Each number is 128 + 24 x the weight over its row's rms, rounded and kept within 0 to 255. Layers, rows and columns count from 0. Numbers have three digits each. The size before them is the row's rms in percent of the matrix's.

# q: layer 2 attention query, 128x128, rms 0.225, rows 0-34,64-98, columns 0-127
# k: layer 2 attention key, 64x128, rms 0.214, rows 0-34, columns 0-127
q0 103:119125132125136094153161081125135154170108096167141144112090162108143124107146114114129111164154121117157124120069134163100132128161118130140126123115104103190165154127112118109126134107130130124116098163115157125127125132114105123099129148149116110143130139173118137115095147085132073123106120139100126099201102111132109116114181115095106097123105130098115158108165171123134134139179
q64 102:130096145145151101155159144124144145117118116183182128091074120141121152117136089113096111151136145087181099131130101156139081106147111091143118121162134142150121176115123099156156156153108120145142113132120140152116153136169142139075135120125112125160117119147119128101129104085105112083110148109116128121176130119147142066160158157099139167152143144117110145147127114124128140126160
k0 077:130124154136107200166148150125098143102094098130117171164129177139127100136152121115141131134137095148127132120130100102154110155131122138125129102123141160135131155138085141157130155159158125193074105086116144153119141143120201138110138145125141139101092104141151111099105155134145151160137154104151134142132124114139158152117162111147121147098136172100119164091134112134110113096155
q1 097:143168160147114102131138113112174146138107117154140092141140164151124125128134121132123170141136146123150157106122104134175099163088098083139131117078103116074151099123133152118141141143175149134125152113073167149127131122086138163139108120114138140128116110125155170081078149127100083122111081135099083099165119101148135108122144140137105127124099145167103126116139123136140138161126
q65 097:072136144147134105121192110149183093141147133096145126146139118113142128145144177136148175138104107129121147127113104143126137130109156170091097132062128098128120112119135134129109094122173169114099093112137118105111158116138136186127135144146113156095080123134127159106110158151112113133128112133131155141128109107140152109145129162162169114142123146156126125146142100088189138132118
k1 082:092117102166116150152116125144124115144164088104133114097158148118123127087085099162180109099149154173127145126146104114103102109143153096124102143127121152112144151146161095093130124145128084133129111135105162144104164147120106113148128112122115119080190163120148105137129139081133105149112094119112131115127163163137136131138133101110141147118126122056099111103094157102163126142109
q2 096:145135157144136135110120145141134134098117137133100157097147139159152139141157108106102126079198131164096116147132131094109181099139104119128126105134176120073097083099100138132107162154139129129124126118170139174123084125145112125169108110113102118123127165135125102164161132160155130119129166119138158152069119129109105152133145101138095124097148086120152128111125134153105117165127
q66 093:130115139110092138135120134138107150112100122103105149134143103102112117122160124107109127097111151141105101112132121116155148150120135084114116127167144123133101035082150155114127136167107134110111160089137174125109112106095125133144124110103118107171120124087177109121148106181125136141109120143140110131093082096139126096091089117155100116131138087150087124139156153136102104167149
k2 079:128161118152125107119127102136091152106154121127156109149097110150121118151195148128123116109086122093130118156105134160116104127116114124127129169126102102093122158158128108136110143113096149098176107142123139112130173156155077158140136149163120157111131147128173114125170089138155140156108104153141080141165117167138116145087155145163141093142087111089157127143105127108149149100124
q3 090:138137137121153111187123100091173135129123114134115126133060106136123155123123151114111086157138096122147124145090073157125110150201131139146105135150106130127147129130126099128111114132119133104110097122125149091136123117131127198079105154152100132115130115143092134174116147089115120095122144139120107134173113157130087112151137123165104089101128128136135173087148145131157132119146
q67 097:120131169128146114168139135124134122119123143102172118128115146133096123155163124116163087167160124161137114130157120120147081106144111100151107104147129139165153165096170134184135137098117095176136102158100160119138117131143123128098093147130136107160130121122178159107111114113085141104124140097145076154204133156109137154122115134141144099127134107105101133134155134155125123150166
k3 083:152106110104112150097139184125138188122087111186116150196156127112130107099073086145134151157109107137126117144131123176178125128115106139126140091106129167136104144097125142124134116159127151116127149110126133152133111107086152110125113134161146122147133089149118112083131118120122139168107121108145140139147150152146119102127150149113134137133151138133079125110119130158071089120091
q4 087:118165065105113146095126125117140124149122154086142174101120125131151160142132119117117162072100149123072119097117123113088145123109127171142131101129130138117108135117119159111127084108107094138147104179151123113140170106131092126171123128108132115165142133119147075163171097147151112140148091098152094145102150105147138131108124139138109139160164156142137127174135113160145118105140
q68 099:171123144095140149103114177107118136136106103119117087127157137127076124099202121120118070112116123113095127128169158140150157129127175171121162132166154132126073123134124125108138154171120117105131113132164120138152105134129100135124119122106159145135171115166137149090167102152118124119087181128110118115111143180134115134126126123113124147147133124137170095129137093114157129109125
k4 087:101123105163152076118118152126076116159131141165126049098075097129164135125125138111126156137114120122174119137084136146160136167126135114098135152142134116126116150138136122126114121130124158116116135112158095112150125155156097139143078138131099142155137129119176180136156126128131146091136124106145177159108142122103134128097156135144133142100099150156157141100159143129065109113115
q5 086:135159125128172119144145147113160154174119142168152165106138122132137085127165113091085101129141107147110161095120139099120117110149078122106090108117157139116115125142111101139141124127123120098114104128121142142111096154103072158124113106149118104141118120083129088176147128124151088152082118130169175170173113149125138090127144074092104126125144114134132149122115161113151123129148
q69 103:165107137156123136151142123127132152112126131179137117096098115103109144056106132130110115121124164130113108138129125108130107111115116123115092162171144137125111099109138129127113190157130147154166153136099188161077092093137117154108117120115120161132121130140128145145103128093107150099096158171115092126167126134118098083130115114094117074134115101153103166086147126103139126147134
k5 092:149138125106119114103122137144099153153093117128136168134179136144155152125142145106136098153128122102113081151174148122145082075106138136167146113084134150147129113133090153142145069114131109131119131106109131114108126127139135121139127141148149098174112105144125175115133157135143117122091125141102128071135146124139158100129121147147081077087195120124168142112105083147145118135140
q6 085:173114084145127141169125147155095136129136134101108132136145134147124143139087132192135149153117139105144122143112159146113133132126156164146155100141142112145116131102107156118151111128098148119132143160160135104158128099151113114123113171132124138137099168132200132109126131078099185096122150124129102092146119125081124165151140100085115122127157146178124117118148158096146184105126
q70 115:146109138123109112163142153117135154112117134126159158094162131124135124112124114114118144117140153095163154144134124137143133115156112103166136155161138155149075158160129147141107130134107044115102142106120148139112087140159146151075124117125118096155136093125138161107115173143122082124111134134104121128151165103162104071121154125110107159134140116194116089114126107138133079131154
k6 086:092134149131121138114142145165165153155094158112119100158110131108100119094127159088132114150129117195121135118117152078154161125114152127119106127170089150120154143139146097096153092093158138159097142110112102082138119139130128130129103108082182146110163110069129124156109143169139129193113125105113145169134161108143129119107125138118140142094100142119117146131114112117142123137130
q7 088:150108101152154174130148092138089097101134170109151131100119127120158174130124143095155101128141127143141118142110114130076146087158127180121152102165152139159109142133164149082159089129074115113147111182149156130115146094093134118092153118129138118125107102132137102076107102107141139116156139107153117110105119162122145110130154113132182148130143106145128125135150084125128159121121
q71 095:157129136141121108139140141095135125129104092183131128124108145088091158158189149112081069118135135125092157143108136110130127111118138121181157114064101107115120112131157136155078150116116127070160141112145107131180098139147113088130136098157114114153133102121144129116136124156139131110106150111107097106167117106128091135109131127163116159104132132133116088121119135139140086102109
k7 095:107082099090142116146080122109124112140108107094127126139128116150132144142138135123148138141164115108148120086096116174124154155152112108142158132170120069103102167126135152099106107135116162143131147135137097182141091146108135118111121171169104141150140104105138140105119124153071170165153173104111113164114170132098145156103103130125106129167118139157110115132091133150113109107136
q8 092:127097101119095171142118153141124162101093113116146132134086145156089117153146136098143147129119153121105125112141169104123109119104099171147096108152069118109137144102177133197109173076166137129164148119147139124098117122140120147089112118154116123156158160105111146135158153122119151103114101133120127134174120140142104116112119143170128123099130075109093122148105148111159129140116
q72 098:150145095158159110128147133103130098104108118106146157063129118095106131133119133108096091128186115162136156106123102141116098116164159111147184117114135103138118168127147140162141105117139125117116081165131104135143098145150141138089089138149131086153131097128105152113113067130112129123122153098111151183128128176123123076163155129101085140133148149136127129132113147146145121136134
k8 087:120127123144097147143120101092147121146145101160148110089082199118136120142095126117128099142133146138137133125137140165130118115094119122153104147126101173169138160107090067094169140147130145186162141124134143106095111112081129099123101134139185107114141161133162091136089170134098141159128133108138151101137097156137093132116139115138130144093126141123141152151100101130126150124119
q9 098:135137134114115115154084162128115155124131097089125061094155082104143144127099124147110130122124166078122136148138101107142157121111146052141126161153120142157136126129135112145095115148116079174099154113130133154172100084169163132137099131118094122149144092153148156112134120148137137111128139131143113080098159088133129148128126163145141095125118122120136152141128083135109104103120
q73 104:125174128138150102138147096136151167110136116109131102136127126129183158107159149163116137097079108144090145123111116150125143145142154133097103116105177071109135112127127108113147149150104156095134143172136114119161148139133119118096110170121134190132149124118145125126115133120077120123129155136113092097083128136124076141127084100072125122056144150107147124137139123108129136126142
k9 099:112134097131122130151085079115130062129096142134120129139113142105131149116140143095153147159159148128132169118137112129139123147146091141121152127120129088109123101159079109146099106142110112154135112090109107137113165118158117076136161089115112101097146135101143121133109137180130184125155131103108148140135113131167135172150096168108126178117137129158129094160155142148173139159116
q10 083:148112116115116104109115085129138068214151145159114116119125138149106114133167147092161114131112131142072117178129099126148125143140123092107111132104118139157118124144148154117124114115124106160090144136119074094113103152122152140143119138160147113122154128129114142115142141137133128139104116103095115141165124152146126127124149080144161152155084133073174122122072173114128130109128
q74 092:112115144134110121100096138119134155110126124072164139167113152126085155106132117125145081144158137140089109091123122108123107094083160127118183149115117130084181126141142161137146128135100142135107132145149143101127178119130139153178150128126151145079156116139103116140095110120186095127121069115116125128125145112134133138088114123162115139130109114103116187161127140152133120101100
k10 100:122112144139139122127130122114151149127126083178146182163149151085138142117126133149127155118083152105123137191164110109141158064112116150138141130126140129152139136127088114148143138121114084110118141117128131112057113102139139072104102144167139124149132139174100157133138129102080107124150150148152131112115134121130140107138103165112064133132148101154136133109150122166172137129123
q11 108:127140104095121086091119118121108134114142174078099134152165103128111129119139107148126142077174133158140127098138190136161161125100121120091156169100113186086114132094142124162134130101100111163152168142123141143143102125117123134175130136113146143155103110134142144149172088115126148156133137131096128099158175109129152122135131128108094149110089132104127127104113132123135098108092
q75 104:134096077138084090089133135138123123123074084129155086132164110096146167089125141129095121161143138114100149136170131110116133155148095137129147143137154133175147109170128164126149173090122129142143109185117131128159124110096101139135118141114131072144148142164121164143138113103143133133123138103134135121098139152137113145113128136093152080122131148166143095136148105132097155109090
k11 093:125169150155105092155142156122118140133091161161105130098144147123128134145179126155144115143141111147108122122080130133071137113104123124142094126093125131122120130094128130145144128126163098147119117111157126108115146124104093159150160103106068101168138092162118164132128163121098135154092166141112129094109117109107110122164169142158175147124130127111126095105126158160129066109168
q12 105:143107110097147122125123126131153113087118130176129127120133145087108116092118141134144078140119128140141129159111132169139137104144143124086120169120135126138111122132162095080096143155172120170143156138100098117064136133100170141099113169145094160078105119113124137113107127158189149124141118128123162147127131099145157079123144129133124121129125097064148132121175143145124160125117
q76 095:151146134111137093084148127130150129141176146102126120108180118161129119165136176168093118127156150125150125150140124138134114119119133104107155098081086115127138109131115149126152086124144135131148191105122109121126162147137099131158113150122153096094124153127151076183147128140106103154129092101122096095141116160104129165107121140148141141115112162128120164093088101071136133140146
k12 096:131110132134133159136114148144086090148121121145133187122153118128161084134134149113089149138083158089129096133134145108137141084123097110166132145143161104122093131107177121167142132127099106140123119160125134148163135081121146130107107098140115173158094111114100123094154148135099101113076180127130119120149118133135140116128095167141136144172096153158132116160147119144162087102145
q13 102:167127102085181127113128082173118122088158149109123091130115123130119128073130123146182137123104137112097149130153127106108122144117129156099112142153140146136101149156124100138111122130110094169121148132100134156134174093156111117118140160139139118145159159110120164087142102152123141125142139133143152090072124127142126133110196115139160101153112139083141164150151112112138124081109
q77 109:167142125140131125114167189151105138118089122144147149101132114155144131146115114135114120083131176099184165115112141105120106116149151160129104124113122135083056094132135118144136078098137112095093138129112122145123134126140138143104135138111104108119110122148130124131126180085135113141118136116102163093104086132096095136142160149193115142117121143176134151112118094124109164113150
k13 100:145131159110122165124165109108122101157135110109125173131149101175135143127102149156139113104178158117152077102145121144149132173127081115130124112112127175126137137155101106123129148110131117123116120121101181104164129128120098107135065136122108117102111155131103107078115171111157132102120115147149144118151152127132114128114110093119105142130065073123125123109069118123152117102157
q14 113:128141163168117126099117090153143111125126127143141079126168154142149157132151111176104110097143149111160134110090154139120130175140156118092132112116098123144128159128129143116094125103135121141119131087127099127166154131145156161093112159120088087124109150142139152133141145129107182146126130141094113153160104170130150157138129143100123167108109107112202157115157152124073152138139
q78 103:150146131162135179135108132164142127116125147109135090110131167135122120100105132122141161193100169133104152117143132149159109145149116119120132120142114123141136108130084120136117109136125094138118132129104077144126130126137115116075104122161110167094132112115093167105135057117150130143132158126187121140108099172074105168104109103114164143110119090107124154115103095125124137159097
k14 099:106138148196115117114099115086152131133137127114128133110133070122140120165175118130139121089132135144134144145132076135112120160107098145136107109070087109163147101128114153134100151138089133116125123123140150107106068112147125108192139097157154141122120103117118145075131132142145116164152118110135111147136128153126177168135110118147100104143142111153138113070136134139140163165134
q15 115:104154145148112100111145118132126114131146120142142112141132142163128126124143167140131147106131132110115155122122187157094089120109126063119109131124101118158141151088076106128121115115131081108120120150166145120149131150147123121126094085132134090166098131164138116141163152125118115164145107139166170073141174092110136147151153140149133091085113107142093164113093166124096116122164
q79 089:160112124104093135154132071137164152139118104105197134099134136128131111093097120154170172105141118118126112146127137083113153127131133136163128142108078126147127116166153148126084153114187133133154152124115132148114131110129116128087143131117132101111126113103143132177115134088137148092113070125088113165123115154111143149123099143134144145132140127162184110155126112084139166114113
k15 096:141145122109134155175101142111112121104161127129083113138111154101091085107091129120143120131162131107133117140167151090121131110111151124109136143118144120137106154103150160098135095110103152185105105118075092124115129156148156109203138102150091119148150084112143092112169147116113149127132148158087141108165166113142107148115134127122119129142075125133126146133123158130144103132078
q16 110:108152146126099081124109153106109117116127127161085087180128137148162091119139111100125137134113145106131100143101159136133117152134146109111092064121140124132091134131140096162101138146134090165122078104107086133172119147144121134105138091146086118169163177151141130164124138170113127145153105123134143129151122116133116126134157140128148136129089119100120134139139185142081077128127
q80 106:162158090145097135168102127097125122158123113118188106099145127135141133128133095149120159160106134123186152110117147126159145185122166109137115144145114084102068166126117131146114124149123130117123125077139120130137144132115126141099137145115141144176120141131151148133153121108141144113145152095137129078121104081128085142136124133122136124111143117163114183124146077144094182095132
k16 112:152128194101138117114154112158151154162159138092104092131103173133111131110113129130104140119113113132122078122109121121098120162115119114101137081152116135156119148120111088087135187128164113147150101100131124120125137115163117131104133177104130152104162194134122118110093131105089100105096127142143149090150114163124070105106134145107092116129103129132122162127128157147100113127130
q17 105:129131186152147092087150153103123141084133120101165143169124132153154162136098143156118126092101095099167143119099099148095149157132162061139093152118121112128133102139127118150135094144101139169114102122133108128130151160134089150101150174130102108142142134136122122109147103115119151106141161111096114133098097168114157161145116116157145144110140114088137170164141120133093132111139
q81 108:153138173115140119084097152141136136109090153129155132128127121143147141119150141092112107097142136121166145138100156109131141149148154121095084149144136126119100109095165108147068125151117119084112131109089188143102103130155130141150094159106079122122133136106136146170122165128160135136112082109106141087135140102143136100162130142186114104147079104107112099133151100149116119112114
k17 116:106084140145067132109105107113145133099137135095111127153133145152107116191100093128139129113145163129131132122132117117162144107116178142094116172147118120147092087115112159186106096081135098120124129139108149104118151190138143144133122156144080111152132136120118124098120109103118113139089116152113098143178133115115087108167091175124143114158114128124128105158100122145126118129108
q18 092:121123112172093136135181112126104113110146080105123142136110121149099105138157145128155142157105147139138123118127158143131069129109156130115198086090122148113146116116208115128112084118101113171115113121148139140123104100146173083127131145145133139118112152119111099142159112131087146139126137115116139140133083141132150149142153084150118157124095118106146116132105071136149124104104
q82 102:141136103142080101115131137149142093163171134156114093088096114112132118121105149162187137115140119100150131128128098106105113079126148096149115147094098110180154150102130137062112127109170124153113165128181174128118103152142114109144130130153122112108126142151073161114119096143154130113131135125116106130125136108111125124117174085151134094161153140145138095147122165120132141143123
k18 109:167129146127149186155124166118148175121118140148150101116167133111099103142108122141111127113167119158118133129125155150112109103162053125123129114124091148129133118130113128139155118098145115090147095143133151111106123119149138101129115110122098127127098101064133167103146133122114114141099144139177138092181178127137141124155105177089107191120132104130108110128120127121087114131112
q19 107:133140078142145107112128154092106128097157131127101138131161146116124106129129103106107092114092157159119149127147109114116109186108122098129153142174118133110117069105147131147135131114149126116124109147136148122090094125088118152087104085138103152066128109115148190140129103148127102162127108122135123119069151129130154109143122113163106141113157127088161094128165142129158120173117
q83 098:097118104101141157124158143159128135136143156121141135120089100123134117104123093125189105153123105128161152146151142170172150103103165136114165161125126178130111143116138100168131106124078139123103070120103102123141166091116109105127173124093100127126153131137155102100125096107140160108112121097088099112186130112091139130119158153140116114148097114122142140133149104109119133113088
k19 105:083157105130143126089150160106156176160144169101109153117154124123110106109103117147137137141107120129088156113167123149129111123117159089127105123105131120071136118126100092178137089143157127140139158144125122093097142137095179140145186093148176141143145116105160138115139112129123121138122124145140156129122134100129129159095074140113185107112122102145163130114124131166156112149137
q20 097:138103135120106163077128167138177140155120117114103130163140110114168124129099122136161127104112132141190136144086147138108127154145150112164098111133086117075151111135132143170104138161119111124141088137085110084125135165138138115120082098136080110135147103149126126165106127109117123127106158149139115082126145085161098124117118129118104120127131133137099136123162177174127116149166
q84 098:129131144161137139141136123164142126146143102081106128112137126145127131158137122139118115102121160124135039109120114094140134086102126095116099099090138099138139102114111168101144117073149120174119172130127110139079122177142113142145117128150093153159131174117101169129118142105146121084112148110102102155074127189154106135120140114133115107120117107129144120105125117116127162144151
k20 092:115106138134098133082103109126118111124179136131145104095166134117127097172110127143130110144131138134124131139157114115159079135107111116144103109100150181153151147143113121158106077154109121153068173166095126127168131124146138162128113144106136122122163148134155095093154124129145148142139129147126123137160176116124116138130141180080151085134091159091163090128114153146103123150117
q21 100:130139124126150114119148121141109132093095149131112122085127127100117094141122134154142109137119141115126162118103102142127126102125115141146101097144124158109141106172153132116160116090144115117113120074085125131156127074145112117151118092099122141079112128080114145075129130154151116130170115143123139192099120114082066150108116145110175099133186111132067123128149109119142141133126
q85 093:124134144136147128134106111120192122179136122140176148139128142151133096084118098081156113111120116137112129163187124138107124133175138124146106140128126118114123141120080091107110137110154158101100122150176139125116159116128125118099130158093150131090173155119177071136108132141105113103133106130141124107144109167124108094117133157080143103146121092166134115127154158127093135170135
k21 101:113155099120116128155128148163145056129136185083137105116114120129137113112101119185118120109134106091132102176117123085124176106147099118106189142072113095150129151131111123145169140115117117138128139104141118126131111151142136126162145092155118142098122115148148128149119143104141167114160127109152147132102131162150122142109172122150096144108105061134150160113138125131153112109126
q22 107:147147129146147116141136130139110135081155139120115128118081109150112111147105110124124128123150123134125103135115093129181097140149101167136182122132092151136144159155182099161112165143110111116166121105089126177113106122087082118110127156141118129102147123167107148157114103062136127167109160104157103147137105154117127075121138116121082154122128113137133123118092113080139099142143
q86 092:151069118127125134188151094122148122158134144111122139139110149101142118157134113104145124098087120148138147103128107120118113128125085159141084127136150150113129115128077136148185131121120148145165115161143151122137098125135123118161121109158115127126128117141134127117123165150123120066116138130156144182123118125088155074126117100140150131144141138114105086127200126162112181179108
k22 106:153129157132123114141133141100175124105157171126137135113096149129122147168129108104169104109142088133126134147114137098131130135177118159129090115134133121162149153163137103158145126124144131091113179129172159156161152180105160172201136106125109106076123108120141148102151130076119154147111143099158115122143084126144134172102117121137120141123121119104143113110121146093152124124159
q23 101:112119095082158126081121148141160135133113180114169136111144114118115133143115121114151110141110103139149097126110069102115136169125173178170126149099144130134098154141153117110123112167153150178144102154153129150129142122114142149124119153090134099087132072123129135112119131131078087085119159103143132146123114110120113086171099132091125114149092137149122151151137145142098115112112
q87 096:132133096130072156146090089146100140145117125101090115127105119099101149122112114138101152141139139118143128133137143155136141100129087139094104134134174172114112120107121145138132169130146098132086161153108160118153087146119119155154135146098111128114126130130105154128086154141123131164069096087163137120109151108157150156065119131116114172139129094148112140063102104113141132145113
k23 103:125098109094147118078100157175134155152130136138132140124145161122152146112130097125112126143152145153119095122107138154093130138103122137114093085102121118107152127166110141116131088137133141126158166140124106141181149144120115112151115121138145100095145105072131105135133157099093123110103165177117063159109114134100129147133143101153096143118096100085141118184129094124121118161085
q24 097:137115145127159169146101153151126128137100098151133114109136143122146155134145173154107195099108171127109167120129129083145112134100155138132092135118112124092104139077129107101147121138114144111122121134193122112164120117163114130150104149110165138094172083107132096171136105130105091154125101124112106142121154089119108106090138114160107132115104147116087130163098127149103145093127
q88 099:127108131156141096099137109129119093147166125134124139088104126127119137132129121101132114130119120074115144095148096129078133146183156144136126104125122138065079090182105104109160145133118118140096173133139087128140097136124154126142095099103171150101130153143127090159119169119099070133102124093106111155116128149118143121118132126107155125128090094149159127113129111134125121078100
k24 107:146120117177139112108109111107136150118089131140141102081071117126128144109152156103063135140147137106127127139112134137182151139150132114108125112134109090111122143117108154162128123107161090145108107141126124122179122125100127139091097123136105107117144129146123132122059134121179091142146112135106146089128112092155128108110109090185153150140154131120133155130116106172085111173148
q25 112:111097163141123101122118111120132158150121169142119174157108093122155159119145105149100161144112172128115119152120105087116123148123118121088087174139119114160108122139085074149104126126124135145126108120155161156139143140143125148165134153095143064167131085158125128160100078112122135124127121117103075170138123087119100144120094112114127100159116118146167138132103150114132138142160
q89 088:134159148140116135143129118167124118166159156133151088150124127122164114110117136153157106111117140157140135164153116155136123109079122135094105113154153125138171140121088162134126109169139131158132119140092099106119146116112105089159119100102106142125140128124131156114110149092172067067155165105127102112160127153142166162143104132155102162116085120114195106132128147164130134129133
k25 112:146108154115105135119092153101115147118109117082116123127119121137128123125123153116130142128158129199116095167116176106174118132163142127159115109096109127159124155125167153134149117134133171100075151136169136132112077124146144084136105123128130094103101125118121154142149155132134150106096129109084085148068103154116119149112143120147145106062130126174153130143110105115149111137145
q26 094:147101155173130158124093103141173120115095108130111148125148148131158136097114169152123119128101108113150144125111107129110115125109106122173108143110116150206175169110089097122126152163109103174121111144112102134087071139122125104148115111137152098193152149119110146158117114135147109130153103139135118133148154150104120115123112128134137142144084167097111178109117141132124118165123
q90 088:105135122147171099136126110155113107136117133133154156100095119154153141132114139113108113120109143161169115112135107142109086107124158134150106162137100116107135149133133118124124163168160156115121134189108137107162140107128100164161135134120132145099100169199086119119116100153145107101145162062138109144091150161114137174130141153076099132104104128158166123160132121117106121122120
k26 101:148131124111114125101104123146145096128099115110112139136099115092106114099148140156180080133135126131102113120085172098173112113101120131099093106151160112103155127154131095142101132085100112093150117118124142089085124099117130077140132088111138140164122104124155081104117134079100136092128113117149175146122180103145135111139123134115171157135132085129150111134123168143118127159136
q27 100:127156132193149107157122112127163084174099114109120115140098117157145137132119126142139108176112180157119120096099104168103145107131147117113149078136157124077123138156125124153106149169162079099112092091161130100134165111118085123142122088130143135142150156160120137102103113109177138129132107141138113140157106129126132123145112095133132083112121138135108152133091112131131122079121
q91 103:112121151090134140177144124177141125124126145118136109124098147110141125139132140139145167171112139086130038133118114092162110119108127078131124109168144147149107109102102121147139109118151122153065134142103106106117119132136148102120151101094118151112147132102122138075078128092117114171110168166121114107114112133108114130098168128132148133110122159106124145118128114172125128182135
k27 102:147098136171124138165120107167098110106116104110132127140151126163127089119126124112151096165118130137101141144160139064113172108123112089161188148095144106095128113095072155165146149119131130115122119131093112125168119134096136122144130138127201126120155139132113144089106091119130138146144100145122125127119128156115120116090149075110120141163172158141133124109127113104166146145144
q28 103:146148099125144163130130143139155136152171165166139119128143139151114153118094131115126129125104141070160167104178131132129111105138106146104134102075116133169129143111162109086086153128110135158080146139097118166088162113122187115091138123104112160106113149116105159152108115116167120099141141154168122142102129134113106132116176135101134124117129183105110129124102134127137168146121
q92 095:128156109178127100116127148085149124058127109106147125171124101117104079154168110126149122112144140108157128123141141141150141145129113119110138143098098152133120100165108139128136114113123112133148078131124084137190140115145126154085103110123135126141114082114136177142142122161114143172112120127089131116135136096095089160137146148117148111157097135134085172117178147107133092107119
k28 107:149105107096139124092133127109096072194119133167077166161130160109118106156151063142140130115111092132166147134114125163126186132136108135116131118135103141121114141161152101091135120148138142109114143110103133093119133145143133117164113140131138160118145154135113121089132149157092132151145141145134147115140117165133144167078145147106098117102158139156118159111110119061124138130107
q29 108:129129110159130143088136161106148117144146131104160098125119127137132135123128171153143142156142149125142138115106172141135113109119096184102111119085131181065141119131152101147099127097120111104117092135130159134125166128152137090158096131125086113116099128109079091135089145118142120152132159156118128116119101080121113142138131107147128069135120097103070143122113147127158120127067
q93 096:160111155138171053129153134061077115133159100108104081159125136122103120136125177148149117116139083126121102141140151140098134107120133084121128126114132125141101135139139109099154114138104106167123093113131088141087125131121114104086166122127133106099155117097112083139150142165104093129118159108131119153121110140143149093118139128093177135080118153109144136145114139134134115102109
k29 109:139105122118123134155102144084123094118123123078162129121159149115108115124164128133111161145129099136144107147136159157132098119108092116165070136088076114088139146150098118092114120124113142147129125104130182167121120162154163110163145123190109108148153122077112140091124154133179120149144087116127116126089128143106129128087148139123142088151139109105159112160137129114123152113134
q30 100:116112157122144112122148077135149154125101132120153117141156076113159116143141182172159161078160093097125136102130123126108103146132169113144128159164129144087104114127116118133133162119125100122116125125120123135124156189094131120127163107110138090127127105156144068126146117135129093131148134160139172092156142119154143100119130160107139147173117135174149115137157101125161159137087
q94 097:133121109138152083106120142132144118167135131162093139169139142167115114126135107096087142134156147139104124110110131155150161143146052121071169130128133099154106155144154133082110144135135127144131117152132105157101115154148116153170129111144137113111144102146141179115101098133137121107131152128130150115109099174122090161106110091142119093201100125131104089145130151121127146103131
k30 099:122149144123158119118151137132131119136174111137151097103130118083149149129122147130165108113095140099154117139146094123104123099149127145132141104134139161107087127090091164103146121119071115133118148094149140099160124159141115123109107135099096171147133122141126071127118069139125171136134121143174059109114158165113130108170134085143152134155094116120104127152139091108145134168125
q31 104:129135120100088111131105167166088152124135145156090075121125075164128137149159112123114120100121136159157143147119127155175199140084123120127075122181151090158142143154142152129166124118113159128126128102127150067153119140113119110118141139108108123121107145106091153128141086114112153131134116125146149151127138125146128155146106110137099132122129122101136156161147102175105131138171
q95 109:076126122127081139169063127104161141177148103130142114142150111124150149149153106094134126140117133133109102147128083112130151155159157123126143099121134116133119138155065118127173106099113189139099155136129108129119112118089112144124148092117151088099134119136120128175133093155159123127115158143138125146091130125110113138139131120095157148127139099118153112132106066154123151165084
k31 114:144111144105069147153125103129130141120126132176124146092146108142141127136133160134130139109134156098112132136110126139175158124136141149122143143103138119157173120124139129099102128087149145121137123132152129169132115109131119112057189200099158111176111169132156145125142088169117166092149131104130111136143104117112141156136109151126135174168148142074156163143141114136112132141119
q32 108:151103130149138119136141098160151125138133083134136183087126138141149132109120110120138080140129170131134156122163165126143148071113144146156133113121137151176131049132117142101133151119118148106148139130169147137144092127124103132096106117147086124126108151112138125082114114098101132095115139149098131126176119178085091113150130085107110071124125115147148105109145135142143161139137
q96 098:145112121152143094147161109140151131123130112104146151071118153148110149121130132137117116144113141120090087154161149114146098129139179136105170112169143168094114121113080096134125142128096117134138109112146116200104098089150110157094116113190128131075092189103127145121138101119145149115104135153135122148136114156082117089151102120127126123109135109121130144105114114117157150127149
k32 084:139121133161112151092159137102144116091083113150109162177144120139128158127137153129110133111105110153128088140136126097137085119092146133127104124126172152142123100129141106137137115085074082126147141153166174149139091104148154147091104127128147109140104111137100114093099114098142152103134109137110117083121151135156113074115150101145117104131173168113127141111124138164152077152149
q33 103:155101132120138115171154112166112143137131135164145179058148113097111116110156111123126076105165139134130115120148143119118111094128151085121188120150128104148128113110137170129134165140132152114159138098150118148120124135144128123083127117170104090128123112101102141110088147111110149124093149117085157157185133145098104077140147110115116126131145096133097112103120149170150142127125
q97 113:143133120164096140147180085136101149144085163097133161111149110113130111138137093128141145146146117144127114108128112092132102107109096124076135058150139111138152082105121135173175131125124159122142124118122179102141136105098122160122122082107113119144108117139161139135117129110091112137097147145142143123132079139115135169120132118104108110162153117094086183089130112123145156131107
k33 095:170105109161096108099165146097146120123134135137083111158123129177104134158108153138086133156095117125093094159145096125121104118136111117115134129111152136075125112139166125109120131150149071109151128103078163094098105117147110125121107143147142118098127168122091116118132136108118142113096102156152097119148092112136090130093115115140102155123134148120108114109129081141157154157065
q34 104:120129118089129146141107133119128097153180130072110102156129137132097115115164152125135151085140140149116136147126133117158134162123132132110157145146158125132096123129141141088142133125136111094118121113135122118117112144154143151127143105112144126125125097129131165141186113180143140134175113107186134107084167078151134146089112117172132148167057162118106099164096157136109093121133
q98 099:115103162091130173095087099115117113106131112141138095118154124122141130136120144108166119080121099096125145086121119094130137131123118179094127167138096099134110064154141152156125119097107149160119146129134116104185144173113137134155132131096164127134149126129148127094138143101144109113168104074116130132087122095152132148097105125155144135139167106132134114150177136147116111096166
k34 098:105138131149145106158120147105126130125135164128144124173073149130165120131100100121108115150145126139111119102107114159134105156144132112163129113111105134101138141141112096173132135172143136119112114079098095165146168134138149106136147113117122139149136106145161113180142151142121145113138116119081141190118104119116098169123119182106134174101102111177096131122161154087078125125096